{"num_hidden_layers": 13, "hidden_size": 448, "num_attention_heads": 10, "num_key_value_heads": 5, "head_dim": 64, "intermediate_size": 1216, "vocab_size": 8192, "hidden_act": "swiglu", "norm": "rmsnorm", "norm_place": "pre", "norm_eps": 1e-05, "positions": "rope", "rope_theta": 10000.0, "rope_fraction": 1.0, "qk_norm": false, "attn_scale": 0.125, "bias": "none", "tie_word_embeddings": false, "parallel_block": false, "init": "normal", "init_std_qkv": 0.0184, "init_std_o": 0.00362, "init_std_up": 0.0184, "init_std_down": 0.00362, "optimizer": "adamw", "learning_rate": 0.000716, "lr_mult_qkv": 0.4, "beta1": 0.95, "beta2": 0.98, "lr_head": 0.00568, "max_grad_norm": 1.0, "warmup_steps": 268, "schedule": "wsd", "decay_fraction": 0.804, "decay_shape": "linear", "final_lr_fraction": 0.0, "batch_tokens": 32768, "max_seq_len": 1024, "doc_mask": true, "z_loss": 0.0001, "train_tokens": 440200000, "max_steps": 13434, "dataset": "wikipedia_en"}
Each number is 128 + 24 x the weight over its row's rms, rounded and kept within 0 to 255. Layers, rows and columns count from 0. Numbers have three digits each. The size before them is the row's rms in percent of the matrix's.

# gate: layer 3 MLP gate, 1216x448, rms 0.0375, rows 928-994, columns 384-447
# up: layer 3 MLP up, 1216x448, rms 0.0361, rows 928-994, columns 384-447
# down: layer 3 MLP down (transposed), 1216x448, rms 0.0351, rows 928-993, columns 384-447
gate928 092:197134133119117138095078121131112178095134100173123139132136111124144189083084100067119142170154152139158107153123140174124127123103136082133112127132110097086100116126123145148144068100115133
up928 095:126138140129150134154105149107092132111128135140106141131120141145112122149130132092136151137123116136157081116096080140135146124161151114125124138137125149119114152141143125131124107099097097
down928 095:080098169124126133118140113132116077122108137104127145123114141135147143121132141135117144104167148159125178129151151150116102140113116112144119125109130134130162163131114132128150122122119089
gate929 098:151129114158127122121122146129145144129161105150101132145134144111076136094080141137134131119060179102130175136140102121177101135133146162105123114128102102108107122112100151143175109156137088
up929 096:105148121112135180136123078114160161125171143159146129164199125103152155140123110148097135110148083175087078138145130128113128173149169140145155153152120102155112177150144106117101133118120118
down929 096:113097142113131117109171100128121158149145155126079145127152117096131092166120119105167101080086110110128143178091077126106098147124127102168110094131130093163113125131101107133145105116118107
gate930 104:105146149179095121116153097130140138151099136153122151168164093129108113117108136168148163119116136108105118126137163166168111095142147104135117121136138137163119145136110148079122116148166111
up930 107:155152099141125171141117109116073145150114144102155116157148093137154136136130138111165137139150106156154108124128135113133098131174149109154121141131097139134138087113118120151130109109090133
down930 106:152148120121140151126098171138118142117161184120115106153176112147120119091155177145129125151145108114114098138131138176156149082133183136116109178169129175124114127118106107116143146114131137
gate931 093:120129160106116122110112145128136175077123111138133137152168132096153102127186120088136129136121119169127139084110088103129134110154083094136150135109143144181137116164138135099163128145128176
up931 093:109150156113131125129113122127172114116169120115108140078100127109144129136104129128142092162131097122122111076132105067087117129141125151121119144141131107122116112164112095153130149159121140
down931 096:143109112108096144147125130115150106118142141091097114141117112090126129115105111085136145104110132154107127123124114152102161100089146115154171141124185119147132127152173142131126141126129119
gate932 092:134122103161129158125146108089155127131119134170124105141120152082134093086138139123144144143092141149145157144150092108132156077156137138112139136131095108104134118087117122127138097158137120
up932 094:122111154124128091167142128132133149083113086113116080078128134118142119138145139151105155130138111130117137081134116172122100143105105144121139135112141093126109119137152113134121131089098124
down932 095:118137125133109140127145145155109107127131163147135144123121142144127163187076077147129112125096148126101108137114115129088159150124112115150127113154124179127143158115165131125142147136145121
gate933 085:112155127143138087099105148132103143130108133079107105091104129105110130142117120121131131149139067138079152087139120076179127120142133135115144150104144122146177137115081144109136148206123111
up933 087:123138127130095132109131105148134118152140153105120133100145106124073132142109120109125135095095125119131154155122127119133154102168148146117112141149154165124115120123119135139147126141122150
down933 088:167119141108065146150096104099143057137180104122129145091139121111166176121158110137106121125145141133135149108102144124111123085117109139106135094117114103134111150126169144131131109135118149
gate934 112:139137118155146137205105113127150112186167145123140071118113097102090094141120116116158124139099136144134144127122088124074150139153135098148136132146143129043152122174127117140130114070127106
up934 111:151152133109126139103143141106118070116145131116119137128144150097120156116127103105138093113093102150100111118158133157127143106126102112107101147139124120163146098119163124138124168143175137
down934 111:156158131164143150116144179135136058094117082113132106171127125100103123154115136049130125113102074147090131140144107165141118100127106126131139141145123126134212102112176167148158119178129130
gate935 100:135173134112142137151134125140123125134132131170139150120102193084141156122104112138134156122099100134121123114116128128132130149159122134129106135150113153107135106132145104135157103136124122
up935 086:117126097142121090120142140118077152103088127164118136134103132105125141118153159079095106135129122124112127117122125082126098083113091133162153115143136151128141146157107118152092129169106108
down935 094:122079139152146127141126116094121136112102126100090121109121102138132128051131174108108102104153119123127107122157144117134099111101141107150148096073099126129123125106119111122121157152135127
gate936 097:115082120115134119125160147144142173141202080126132114083101165099104137135123138189130156165162122125138110122139101120095120134067082146128196118117125137129101160118166125107119155128132113
up936 096:136140127116137096169132098147117151118143123125171117144157148159094107151154145113162157154109092081137109126129112119137119137107136143089133129134117140137142148169117145085144136117150093
down936 097:141075125129128137118134129135127133161193113129122117103118131120126123110158134161116148175142147090136119137097118139106100108094102144118127131094111097127116149135147148091120163111159112
gate937 106:162098142149087128158122156108143132114139124143107123146143125098121105140137106173103145143113135162106126142178163121165131132122135123138211152115107118131120131150118124125101152120112140
up937 103:108136149136161102120131103140085119096139100143123146144138086142149088114166144104076126135154116096132131100142159140152118137114101106143103102120173134165163174104171110137110143127115136
down937 109:092140126112142126152122120100069113161130122147161111138141096149162151115125147116176125123155150106119113146106099110144137134161113108122084129134149135109114124132149126125154119155111128
gate938 089:155089143172099171136113095142169171110121165123163146106128102081130136119136146115144130128111146115095138115107112124090177110139080108133119143123083130120124120154131161109123161134166120
up938 095:158100151081107107115114097129145144144093146067137133117126131150145141123127120142163165140149128110113106139130153150104101087165089155122138127132141124130126153127111117141112110140122160
down938 093:130128141097156105118125139171102142142129143101088145134146146091118117190104100131163154143098154079124110124109155165137118141129163122106151134119163149140092100146148128130112103114109185
gate939 100:145151137099129171137134123124090100112120116127155098070122143142108118143093125099133126136123125135140141117130166128117121126121103168132103116099150139094146126144176139104156165100108136
up939 096:161134090156125119143122116127127135146127108097141115157128132100113141128106100117149106137123115126077145145136090133172141124126126110162137140141100136147071136119130110138121108157131161
down939 095:149136093122102153138136132156096103122116074113123110107113129103096140110097105112136171155128119115100132113113134112108123141166125120131129095129134178090120145105183161108127163133141114
gate940 103:162124122153114119147122113130104096164099109087172134139122114122097122215138099142116098106139171131132129180130171114120149105166149157126135185112145126116170121172149142070133159104102132
up940 097:141131120175127170127088154087148152137127137116092094130096132091142131116128100140151093102122136170139122127146088127128123128157144156133124133100082174091115120142124135116153135138123146
down940 102:132178106184152172126104127123159174119176123133126082134127121092146126103143115094143128131122120150134142130126124162136134147167153170113091141131078183105105126125123149134140120118124136
gate941 079:146114153077127135161128133095123084138141115154123113153125086126139122130162082093112130110141113162095129120155171142102154092126150114097124152129153142079145100131136138129172122134091129
up941 084:135141099126156133134156112146121153177121147153128086167131130142118115133124136151130142123113105150162156167140084119159167090133176091146125171119113091100131097146142103134126133105155141
down941 083:165118125153115158139156110155146071126163102160085114131117124135133112094129074102126129086133157138100108125153092122160157114095154118108096120151081163112144148096147158169174099137115110
gate942 102:166116097073095130123117143119138148185109159100151120112096165154103155111096130146141136140100104149125113163152102119118108119161167141133157147117127121123064126089047156134112109116134122
up942 106:134140153101108139168116159125134160098172111178077105146114165098126137185127099131106138150107112166130158113142153117115126133117109098136144132120146126143124127127145138132134153139125128
down942 106:170112101085094129139117162094126123178133135122111122125075170130096146132095123148099126139092101136124130160128114122125105127163138138134162151114131103121120119132116165150079093120155133
gate943 100:144143115121105128140162098125143121136119143149105158140109133111129127105167113106126131146117133149120136111137123114151128139173138120131132162157152142158087166145078115115120123104129129
up943 095:122136113132129114134110087137138119115150171088144139149142085088106116136174125125124210156134124133105118144160122138153152111094158125111134126178136119218118121144154132104136151197136158
down943 100:123150140134112142153159152207166096124172126194105117155103113119101144161127107107136101120123097085182161150098114150130115135139108130176144135142165153153100159121157138087152126138137130
gate944 090:150128108121127126125147119112154138122164140091115103083150075122109189121099095139119152187084100147116120125127186103122118109101115096158152123110170135112120113140166143156152138141146120
up944 096:115111122117133111115157162123133097114172162152145148116095084169166144133110120145130161165109144091144157154088124096130170110115145097117101130133117076128124093129155151166087124127169113
down944 096:111114143136111118110150087140127100129098127159092152163103104155127116120129127130115147100126162150111153128088131163107099169113139110132135131152125123141154147110123143143129164135157100
gate945 101:127161123111148109137134082107145144125158122141171133153156120136089148125143143140127138135152117148111139118148100158125136129126139122133125158149161117163121130145114116083112138129124124
up945 103:138127093126117140081127110141130118145115126118055144135141157151115128119104126141087103123122127124123146106169145188177114093115122156133113092115113155118102161109064128110150117147176124
down945 101:102117150118106126107115069178113156116110149116121174090118134134146107163130141127162152107118152107174124171125141148120109131133160111144150097123169129121121081152116113172096091121127133
gate946 123:113145095111153132141109136143117125111171144124105084127101175162134148128151127152138132131085170161111120112137097121094188173172125111098118131122106137119172130130162162146108164137138134
up946 118:143157150116095130135149122093148157126132159108147117118140112123118115127118100127140156119099113151128141117173109090115137106143101120160154142126162131132147148120121127124133120143134154
down946 122:122083143126112126142136136123124132113128116120146145130108107111089161186102118107137142111162122091094139126153120141130102163114141127151101098130128116120189099137124159138123113153120140
gate947 096:128114137135154139186176071147104155159112097116128123095144134106149116174109104070153105131110099126132127144152147172134164114166115092115117125121093144140116082147133151103108149111081117
up947 092:168106142123101148116120165135140110133160173117117083126080156137103143134141096151138091155139127161115138162122127102163126135132132202155126158116135156100132107092142100170158137128145144
down947 098:134119128143130163120135130154090121136148116141154074117067153131143130127119121113157123121151114176103129152091108092112140106153086130158130156134155199131146145100155108143192160139128137
gate948 104:131108103197112149153121128160108145170136128156123117137119106093120144137090109139144090150132148105108140104091121126056153092127110116126125108090154140130146153110159152127116110082103130
up948 101:082116123144155145105155108161076137122090132143121129100126145096145130135108148155129050174151128115119126110114128166136093141158138119096132073099163126134071131119148147142120136094131105
down948 104:137137138159125117073167120136086156137150149159082107133112153118148127149137106166128146148125145100150126152122126131123143097124106100136148110109137080160110120113136133153153124136122118
gate949 124:146145182108144131127098112222124142122164115127141152129111123136134097182152122139080136130119137129151144144164184157143137138120171160086124122135154156130145159142094110123123116135086149
up949 123:134142146114149090081127148159085160092105118096133169121144080176128091117147175105083140135155092112120100141155141147139107153130171141105108112117176153178142149120123098126101130161096128
down949 106:148119090127129097156136130076119119143086156114116142126169121119097149074109201127175110131110095130101126119154113135119117112100118097166123115114142124148126138112172138161129139147191128
gate950 098:169120127134146130175132127129143106156151153132147121087092154136117123136158104095143107093136111117099124131135105109075156149091114136131132160109109113107174111108159133126115117124119116
up950 095:140122132105137138120103196129123132148126156148115101131089131160139148122145144089153141121173147136131125108123109139130122154077120162147126108125122129138117130114147136129086093176125156
down950 095:092137087162109138123133166094084122147129155117135092142097129190114135125150182092147117128120128168133123147139118118107149088104097127123125092146119134152110111130117175094105121129124088
gate951 084:104124160118103114165128097156132125110122121145121137096134107133119120126078115128169135118150177153095158126099132136111137136130173062104121186089111142150130126140148146109106105079099179
up951 082:114128134102117121122125168141125141109113121119146152123145140156127103111100145133147124157136153102108105149109104118144141095124132099132118145081098123145102113111140105141131113148138144
down951 084:094128139096109166073116112123107158115180122113143139137134134127130127144130157126105157125114159091139138116109138083153126050104136128097102126119062112176135134148113143132135119150168156
gate952 103:144116090140152164143152146147129116133124115131125125103124147098157091134086138110120133082117125094095174146091113098094125133126135097097077129124162144106152153158093124133084148100144086
up952 108:145128119158153152135132125112132109139129112143132165151130117062123116165119126152082141076113131114142138124136108073117141115135088131114133101128148138144147133142097106143122118138127097
down952 107:113116089133152129131165145102045097156131113130102148151127153140157133135143145117067132107119130072124105112122084091148157138126116124131107130135164122143148131154101096151099124137139106
gate953 101:192149131117144112152152154190094087121130076108153174106111156145119143138126136122130143120129147100141160123126143095138156130135114133146115106148122138122135095157116094126146116146133082
up953 105:117122136140091144080115120129141126102107135126074106096106120120134125106092117178082090144133117128117133093141141111141130108128157070156140112103119162145121150146195161156130121137170146
down953 104:088086137093117145139094101131118138085101142132158148125129133119137112114127115125135110137130135186143101089163142132137105121122115110139106124097126142115139117132111164097106122122138145
gate954 087:138148100098100136096094155152147082132112154140107120115096132089159102132098096153145120115101128139127178121118083128131129130151104116089147124087123097103118092149178139090128119093146108
up954 081:093162095133112117094128108135129132105101171161121142128152082144142076131138137115120099125093128122085149151080112091139107117112129178085120124107106066134132095131130118133121092149148097
down954 085:104110141124136126104129079134098136115122112131109157137140124144149142130131157161130109166118117129116115137096131159138093131128072117138161128105108111131082081143088126090113107120146107
gate955 107:154151055124128117120120102131153057129152129135160089149113158087119149162115103120160113079108096127109114101123114100089139160173113084106115139117088103129134154125149141138179140108080154
up955 106:145111147151114170157131123107125117181157129129103141064131117133099141120097104112139148138123135144133146129163124156124170164136139128146119164153130166127135116145142130143125137155135113
down955 108:140154106125189139128137118149133063098114122113145084106102129105131132148086108135122137107128107107140096137137082146129141159156117093119131168134100076142127135145129115168110132120112160
gate956 077:112145142128140146146162106145175129114127140154165161112109132130119138129165118166120132160116116113099196164152142119136085119157104140141164141134144133120100147110147144141109196170141129
up956 082:141111127136140151146166166130113094139162094112054118126126165137136117109119106127152148117166135115158105160125085118105156108144157132174144156132150118137128103116112127130151105109144106
down956 082:121129157131105118147127130136118109097108121096127143164187122118094162160086127122141092124131152121110144147129130124142164162068133087139088099162136160148126133127109119117133089115077132
gate957 112:089148119139128128112111096128147121097112128102119132088111153123127135148175142145120087119132112183114136106115120114083128120096143095121147178145137106086157161129142102117132119133107159
up957 113:120117128081109138138097118131147106113098155089152120144163136116148139171139124136088133149117114139092162127133144140177124144125128073114152146133120157119148144152132088113099146151133152
down957 109:128149136123141136116109168126097126062119137117127057113113142088131092121131157096104127120132140149136133131125164135135165152093144136126139136134143103094177157131130144157128140115113097
gate958 104:104108116091131177116138124108150120095145152173084163106140153153134115127138143164116144116119149169103160104137121110131152101102105118097110133131115116182158105179111121144133103158142119
up958 101:125094111158162106146127213135136133124161126102125100086105123133160149091148123141162090130147118163107137149093101134076127135107100133131128188137144140110113110127116105142174130128086125
down958 105:142106138106149119099159125140090100149070124178107129136109151102143110133168125123048146144134100115142171121110164134131132138122121138103167154139111111164121133130125106112084122132145137
gate959 096:123177120145156114145117150112113102164137135122097126133148139132173093134157143129175124134132125146141131121126117096080145126134140119139125126134139095103074154095128124126103131121126126
up959 093:127127190113160160117154085118148111131104180124135139124163103103120159132167119134079127126154123094126130146120169108165133130174105083134117121137108145154146115165123117104086187187096096
down959 097:129137137120095163101131168117170099123116156164128113111142117157096152139153151118107163113135144113134159135128145147123095138146114100155120165138066201145146113129080098137147171135096139
gate960 086:126162116166169127124149089129176135133134146183124085140120083119094123115084144134114197158129140158092137170120122155153122118123136099120142147164106112145130100125159114115140111102141175
up960 083:088131129112141117120132145141157116150109156164148122090101137124147143150109131132156141156111137171138141166131135177141093154107155135116168134155112107115135117087125141115133126159174151
down960 089:097138145127162102110134134135174138127099164126104092129147113118104143091122166136125169148117137158088112170115127127154106117143147114095183151163099112125129137131110078169094113124116185
gate961 094:137133100143132146130125147159131118140093121121125111103086092125164127118121116116131104119157135146100127103084135116101156136117177153124125116122111093098117119093120124113142125103105127
up961 098:118146116109089160125151140135113114092116107131150118098159106125140142135139117099143155117141152131150134153079144106136151116116108113163100159126127110154114122104150130124107115052116139
down961 097:111110100139127091120157098092103153117086152109134113128150112096153107099151107088174139157108147160131162116105109112102130109100163129159101108118166096167123109080149105127103146105131089
gate962 101:105106128122118112143131113149128138121110107139144169130140137164126133134133126108144115103142119141113136142082140092132141099143146127128122120104104114081114170158111124120137108094098150
up962 104:121121132125117098166139146156161129114125139109086121115072146152161142127122142095105133083104114150111148109093152113126156135141154124107114117086133113104144147151134075140153137129091125
down962 105:098142119114136137134173159113162134134117154127109116126109121114149103100194158147117154097126091134116123097139161163116129100159118112101158120087088164125120133141148101134128154118071115
gate963 089:165114134146122148150114067157098124152117123138086129118141114111119119120112116117112130124116093148161129105091177116114180149140112130123122119133090118125119129134086145111156109109082138
up963 093:178155133128101175101132087135102124170139117146111116121129107147146124092085134111114162134118116132114135122112128160096120130124107122147124130138120113117123134087043115155132122137125148
down963 095:159146123104138126103130180146127123122124100136146099094091149161142152160148168071117172143120144097131130130137137130140100130140124142105108142123110107093094124076084157135146107157135155
gate964 101:155121138132133129152155128107120158141148117139156115185121141138139090114133103113121148126090169160142151119124140093136119081102140145098157106129117155130102137109124112139171134152108128
up964 098:122118162150160103169143146097117146173128159123175141150120126130126110110134123095127188130112139120100108095099154109159099100099132147102147106122141167129100110144101116171151145109133113
down964 098:119126116129157103128113111101129141122121157152166188123146130104109114086110166139096166116110172104131116093122118097152157129097163108105129118111153155113113120165119106150124124106138116
gate965 100:170124092134166117160180105132125121186130137141181131108126132116124151119153099144143128118117148140131105141122105123124168130158128135148147180164113112119151147091107124143118157137127089
up965 099:108135136131105163113113103130152098140169117117084125128136086111120118127077116156090087146125126141138111153132080151150163128113168141124149126120105134161102102166141103127170132103138140
down965 101:154151130126094143104131124115105120140162149111130127172143120145104139117141097117079091164127132104106099135123105150104132126108147108116149158142097130180102102128135097120167121148139111
gate966 103:137078107133151141132097105159112144134172154111132157104133143146079119126131119144083082127118129135117083131114121139134123121147143163083129097125104121126094105143122128107164148112132159
up966 102:133127152103099118106106144138123141153100154127119162152110117108102133113119136113131138164126135125107126129137135093141116139087138112119075122134147140155141126115124125124165153136163127
down966 105:157140096095082162129115135132098131138096113142153142136118144122092140084119120134104134148134125115173122122133161118142145112073109119141109130163178138099104139151106164139139143084163129
gate967 114:163150125144119123167158153126126120160116126139085118165106138123161154119183088124142130158110142165105114142153110064111115094144162105160114175137109089131134139149128098151146166124178154
up967 105:107106114144136153148087148132147091162199146115165098077125115142103140174086128161111128092137154154193145165104131140138154114123148163090165157131094149084115085176133154111175120122115124
down967 110:133136097165118120169133151124146084144166123141093093185131132087139154068164061140130136113137137132120151150139093067131132128150137146137113171117131101095114145143141114147124160119188124
gate968 092:143131134131100122113115114121106132139102120103158128099093142117137117127112115136126091129087167128156114140132129096135103113151104156108135159084106118124119105144093129133149148159100159
up968 096:141135127128182148156185097141150123113145076134134127171145180145170093140119153118141134091134122131137117136103138181110093121108135085157140122135099140172170121130163129175156105076152166
down968 097:156102143118135070096151136163106154140153125116114139127152120121149125129128122128129128095123135162155156132139123153118099151103176111139141167133157119073101129110067106084133083142133113
gate969 104:124108098151169143170084113129099139162141129120129128113104118101142140138141115125112165134102128157135133143130129114115124137168098132065108130119132123091125150145137132135127159109068108
up969 107:145137116145121133125126158107096090133147160162099171094063133153122163119137129106134127155115148122123108126150106116146114141130141162130136092124133116148132115120109134163114129184122106
down969 106:102119131157108151164130133118086085133142140151122112159087117109115143135102125120094140115047129150159090152130125096140152135090103145105141111126135146166133120114122147184094115155163127
gate970 112:132097135116132097099146134131125129130140115130126145070113140109135114141118133124092116106159116111172125128161113096101116126147133136116160148091152122133153149106130149118162148150105130
up970 115:164122098102129139162141108119101089162139129111137127160158157129091107113124107125145164115114139146159136139105080110091145128145108096112113082146105096131090075154125108148071129136180165
down970 114:106144126147157152136120126130126105142156114158110103153150151110098104091126093161080154149134123110171171136118137117105114145151088133113138129109147130133137112133149164121087149154122103
gate971 094:176147136130124090138065171127168125130120121121170125147122150129070178123146108112143130105152151148143140107164111139098132095136098126096089188128143147107154077124152103135113166152113115
up971 091:127137143147137080140120137137100120104103128116174135117130106184119137133164157112149138128146157117114140084125163087091156107111129136083103135144147110119185120114162136125107143128129157
down971 094:100134128159109109123127142179111156132135110126180111135084119139170148127151164145142088115151119062120121108113130172085094118128135175110134132129099138116146106114116123122158134106130146
gate972 097:148134125095138124119168105134139125126114144115177115142147074094147147136128101141116090125126086123126114100161095117106151112166123180139139139144125122128140153109161152119104136149126143
up972 097:105108091176062149145095126138127131134127117118141130081088152142102149124123118174166109135149167129155100141105094111133135161121121143125125164123118151092140121112146158156136127094100125
down972 097:143130111153090126116151107146148100128134148097121143108120109144115159164146129144123160141116115122129116125117140087105155180126145181112134080170155125130145163130147102127140127111134145
gate973 114:145104112125101082131135112086180120139147137159166137128152136113090172118124091135132125158122143121105141158130114124117171167163128115129125135130113129143112123115106139131113104134156123
up973 109:132171113102107093115155156124097133102132137127149136082135121110098165110175123093117136130142162092046109095134087097068115181172095092140143118143116131171162176114129144159079124151165158
down973 112:096163115118083100101184165122119092135131123089144152097106102157093136101121146109112120124150159120095117068122106106094087121159096140157134121170119126123168160120151153166087135140160158
gate974 099:165157132164126089107097156103136125125101088134098103114117158130151127161144130105105140138141159178141164108107149095149085116125119139116160121131123095113156128133143141067113129175138127
up974 099:123099138134120145135120146111120135091132135125124136166128194135113109154112153152168135124139122166138123161134139093131137118109120158126138127170093123158151124155109154078120156195139144
down974 101:170118110133078109102116150130119112120176137120112111131114142118135118172151163077154143142128109134119116132169147132135107101120109086151142092119081144136130080128138124103120119135125136
gate975 120:161121138113133099131156157143093119114104154153148102072120164128135181164108107119157107161100133127155129162097110099138107110140133132120111177131105135104122073102134112130199120110112141
up975 119:132104114146154127116133146101133083157181084122131142141131081142107119104143098120111140114128151146106146117171097156096144164093145115146147104124142135129104139144136133140080129126132116
down975 108:139124139163151136153115129099122130153175127118133109159103106132106108126113108169088127119127144194142122113148157155105154156098131138140144111133139134093118142098167143117132148110124145
gate976 063:085143166098131128146157150130169114179162129153163110131134125139101143135106099160151152125116097164123124155112106148115143145140153132130119156149121117124127116137135138148135143131132130
up976 084:102160141137130126131136130134147075121143125143149111110130123120155109127117141158136107126113110131154131113132112135121133094093111134128139135138137135130190104140121118153111129139113115
down976 075:084106142164087140126152130093145048123148114135162100116161109110138103138123141148170134128145145131132162150136120119135133124154152152124087105139141109162180135160145143138133079112111094
gate977 107:156131127096135118148148132133130101154187149123155154196162180107157114131158116099114171127136134156159148108170108140112143092142142156097128131125100135146142145162122140109086127130177115
up977 107:127113128141169131134117138132108113123125110154170119153155132116119094126127140146098164160149120090125143111146147153167142102081114146139120099147096093157129102144121108143107102180182110
down977 110:138086111158153113103164151108119155093159106147167126126142096110124127122154089117120141137149142110103123113150108103165161092078117125139120109167127117117081106133106124131164154129123106
gate978 095:112141158089117104121142159140168138135125180105167122150131155124092119134103098138091152118144116153166106161157104157167159117120087167109113153143187158122161127131099115103161124174161140
up978 099:095146144099111121137107104119138155116120149087111067126159151136166140115161110130113103121129101119094145129158149126127121136120128145166123130162130152156127134098137117127141126099163141
down978 097:177114106149135144150152125142107109129147103168123127104133119107146138109141112090146125153119120102126100128173149118128107111115126136170056108108108102085108097120112127143128133148128127
gate979 124:148142166111128166120152128115144132107130131117102117120139154104096131107095126118132105130091103103128150136185107151117183136180138165149120107108130151129155107149118144161130119110135112
up979 129:144115117118113107147128100123139110153188180143170149142132124107118152184163068148151147102129156167106111141105155096151138141102135116124148178157113096127136156123144111087151151148090143
down979 111:131142157130130149106180119125160135100149119139123130141114160114107096134111096113140137131098116123124144167157112144133168146168104170120138090124146146132166110151143142161137118130153115
gate980 105:126138155158136127143149129131121104150115155131112129135123147157132119123182114144152162105069106126138135161141130109119119146142117160124145158141104157116160127153086132123152132162144173
up980 099:118179156127101093121109084134134129114079124142145121152110103144154087135132171127115126122121123074183117127142134108100111148149138106122159090145129134158133147119104142107077140166119160
down980 104:125135148162101120077104125134112148107096160106142079157098138160102123107123127091120127115130120133121131133091124148109117135142139126106119142148129111130156145133119136130129105133104127
gate981 069:139096141115122107110162157134151127090150119131153139154134123185100132128129134130113133111155133133090137147119139165142167109090139165154107122094142137156138143126161139105138142089129144
up981 075:133174168095116150132138135128103113148134171137149150157141118138153116113141139158140141090124134115139131122148124103136093132105147126127148143149138143130148085121061127146125128109126153
down981 074:144137101122141124136125099133129170155130121089143129129160098143111113153120087119143126164136125130096103129135100105113128121131134125136111126125168149101115085128160103130100147112145153
gate982 098:169140124114089143119130133123159136152133123106107122112127108122101140120125101147156130136106157162131151150122079129124122170137163112133183144132107156089134133148120158116164120076146132
up982 110:100112153106100149105109123154167093104087133156152128104110124128135133110096128112144165098123125113127146104110142139146153141119077126142109077153156133110150150138163133132137087122114116
down982 108:093121154107155136132124130146130114117084124146127145150125125112142109125132133128136147115128136122154128099081152135136134140152092141102070106130185105136144165150121124133131117124133122
gate983 085:078152143123124110070134119153162117151094090115113122090158110155130159127122113163095076124091136149105106113115140168125138126145131140165096168125116130169131134154128113091156154140121158
up983 083:104162149153129102118126115114160131104114122152113144136125102084087139156119138131115114142130139137114135138173151158148136134147131153142146126152140146153122133113109148109145142201143159
down983 087:119100133149164132110142143114105147115121130168105100101160150114108165153104130108144121134122138111120092119174133109123126138130113131142110129099125083167078107132128127092113102126112145
gate984 109:169098079124136119104114126142144131156150159144150077120138153125091162150124105117114124129112130130164128138141173116121133144131167168163146161159147129134143117135115119134124142189120166
up984 110:169140099102134097121126128150129142161120094097168123092125193130124114108141149106130141146109132171149104122157121082139083137128144108162118149134139132154132128122159089168092120158067126
down984 108:131147149151154130151156157132137112120118089099143132100135144167133068141160144125181127111163119154101140080154125136128107107128105149132146119141128125129093127120096139155102136128103176
gate985 104:149098188139111149121151132127146152118111158158125163149093115136111138124086117147101148142100128106149167114154139097123157116136093138148133120159140159133119133165149156120094150171172091
up985 110:116206136134147134141107138122108137147121134117116148141153155143120127111087135124106161147142136119130136097114130121170140127154088159124134095138097141152120171090200130111145119130125108
down985 109:137217138140130105131115156124093116193086089101128139121150137130133126132129099110167108120136114148146137128122163139156109138150125131133117105135108115152129121050189113142182123147108124
gate986 077:140133084126108163158089116105125137134125108144127164135101169139129100115165140128133129113159108163148111177114103123156162107150185122115110112116113142103120157163087109132133117086114102
up986 078:113106116164105147144137144124110106158116130112047161136160123114113120116126106105154086142120140125109147118111145116141132131142138146147121131120174143141140144132148091134148125184130098
down986 080:107104135139124178109158121128148148160116108122143102119130152169144155139130134127119134139120156121153103119126138112166108102119097149135104092110120112126144120145097108105100092130132157
gate987 112:167151144117119137141096124131148141144102120133116137114109185149123145120138117123151117115108096116140097144123154091106130126099106098142123156111126159116105138148116112144135130100087139
up987 111:141061116137090109096156126120138150073159118154141098143122112134134145130074142117182147117144091167137144113153177150147140103095113090137155141148120113122169130083113145082109147148158123
down987 108:109143143116158169168114143140105110157118119056124144157130108124135124121155110142125087108156126124129144149083077093097116165162130164134134123124119134159116157158131155161121127095108140
gate988 106:163098195097119131120117142159133137135161098119109094079102133113117150158151092121119106105120133123123112140128131155115146128109173151130119128153117121116140104078112080123161155089129128
up988 107:122128124119138112107110121165111140131099137087107091108121134140121105148134141084116126123179108144125109139126119142151125142129172112123105114115170098150176132117116122092139166128132143
down988 105:125108119142142123129112168176140163144094096111128098107138146134107143101172147131103130123156152093139146138111111107139122118138155152112132129126142108114123133137117150114154121155130156
gate989 077:122155105095128137168152127116142069132111112108143082080127148131092147156185100116127145111103139145144188111123130131073123155163098103133131144145125110100136084129103135105124153158137134
up989 079:161158107175114104145112138127144124154140118139124131103124092141125131129121131136084108124111109133140097144144117086119173163130126085135146193150144119121137180147198139094140108108137115
down989 081:148100111170142115173098119166131106129094139131144126134136102072138095090116079150083123118112157107137111186142114121138164120118150135090138136123152132123164138137204130164138145124135100
gate990 083:118114110050108126140167142111134114108112111135167090129123153127071128107187125118103143115097143197122095104101135138134124148127101152100144150156143148125113122117138164139136092109141098
up990 083:113122132154134128102149145107140101178155150107136152135103151129108124115195124118141152136128107135159110104112176097106093140138100137148134152107112146130133132148133121115147117193106087
down990 086:127155125107111148153130136155177106127140121149087135142129121124116185109133180178174154129132119136136166153169114096132163157115139122137111123093126115148154089151146107129079159128145124
gate991 092:138092086078093147093145175112137125118144128161126132126142126150121125133102109119119117101150087133096128160158175127092140094086127149154139125158147147114143074091099126107138163155142138
up991 090:123128115184099111145133109111113137102118136156113135137106154089078157115107114140115123133125149152108175111111114159125107123156128150114108140116104155121119122193138107103121107141084145
down991 094:121145178151138120171160128147134128128146154087140138112084151104137158150101114137078135155112147117148151103110125144132151140205157106113182120130092133127110135139151128147121121070102148
gate992 106:148121138143201141127093118141137075211133121156114102163111109164099110140128119123086097147133144163122104117139140125193128116149078118116104166098104114108153076184105135122167125119121096
up992 096:120166142112125117128103113128089120127093136136129146130176124188138113109156135116098113159169116097131112067147141142145120129129129156137113117129137149162163162101115138142100078100136146
down992 104:123156119135102103147173145153098155112124172112097139108147145102114146111126144121118125097143115115154115078150164132082122176121165145126152099133124167127144162112159133172082108089120156
gate993 097:169102117126137162110149086121147120143136137130147110134100190153084120124151123168123132093115146132126183134138142152152169080154145123134128159135155133073115104062087116151167085138127108
up993 097:091143134119102115112119126143085104118126132093114160109117157190130122091141147161121145116133144068129170083150147114096098089111122126125116117137164155148120148085093119101113124140124107
down993 095:099146136144124106131103150147140138111106136123135123136195083121140147147111133130142122152134132145113132138126133110131079180107108122104135131152105139166132195190121139107120163110125146
gate994 089:117095123144150142132115075125126132111106129123133115139149113159102159113139140117107148156127108149161096093117120089105116104129158112131129126187134132131093191123137118110120121063138141
up994 093:111172169131139101165113091131159129173123088162133166096128113108147100111153133142140126128099126129120158162141134101113087142141108139138122167123127142134128105130088149113096151116121104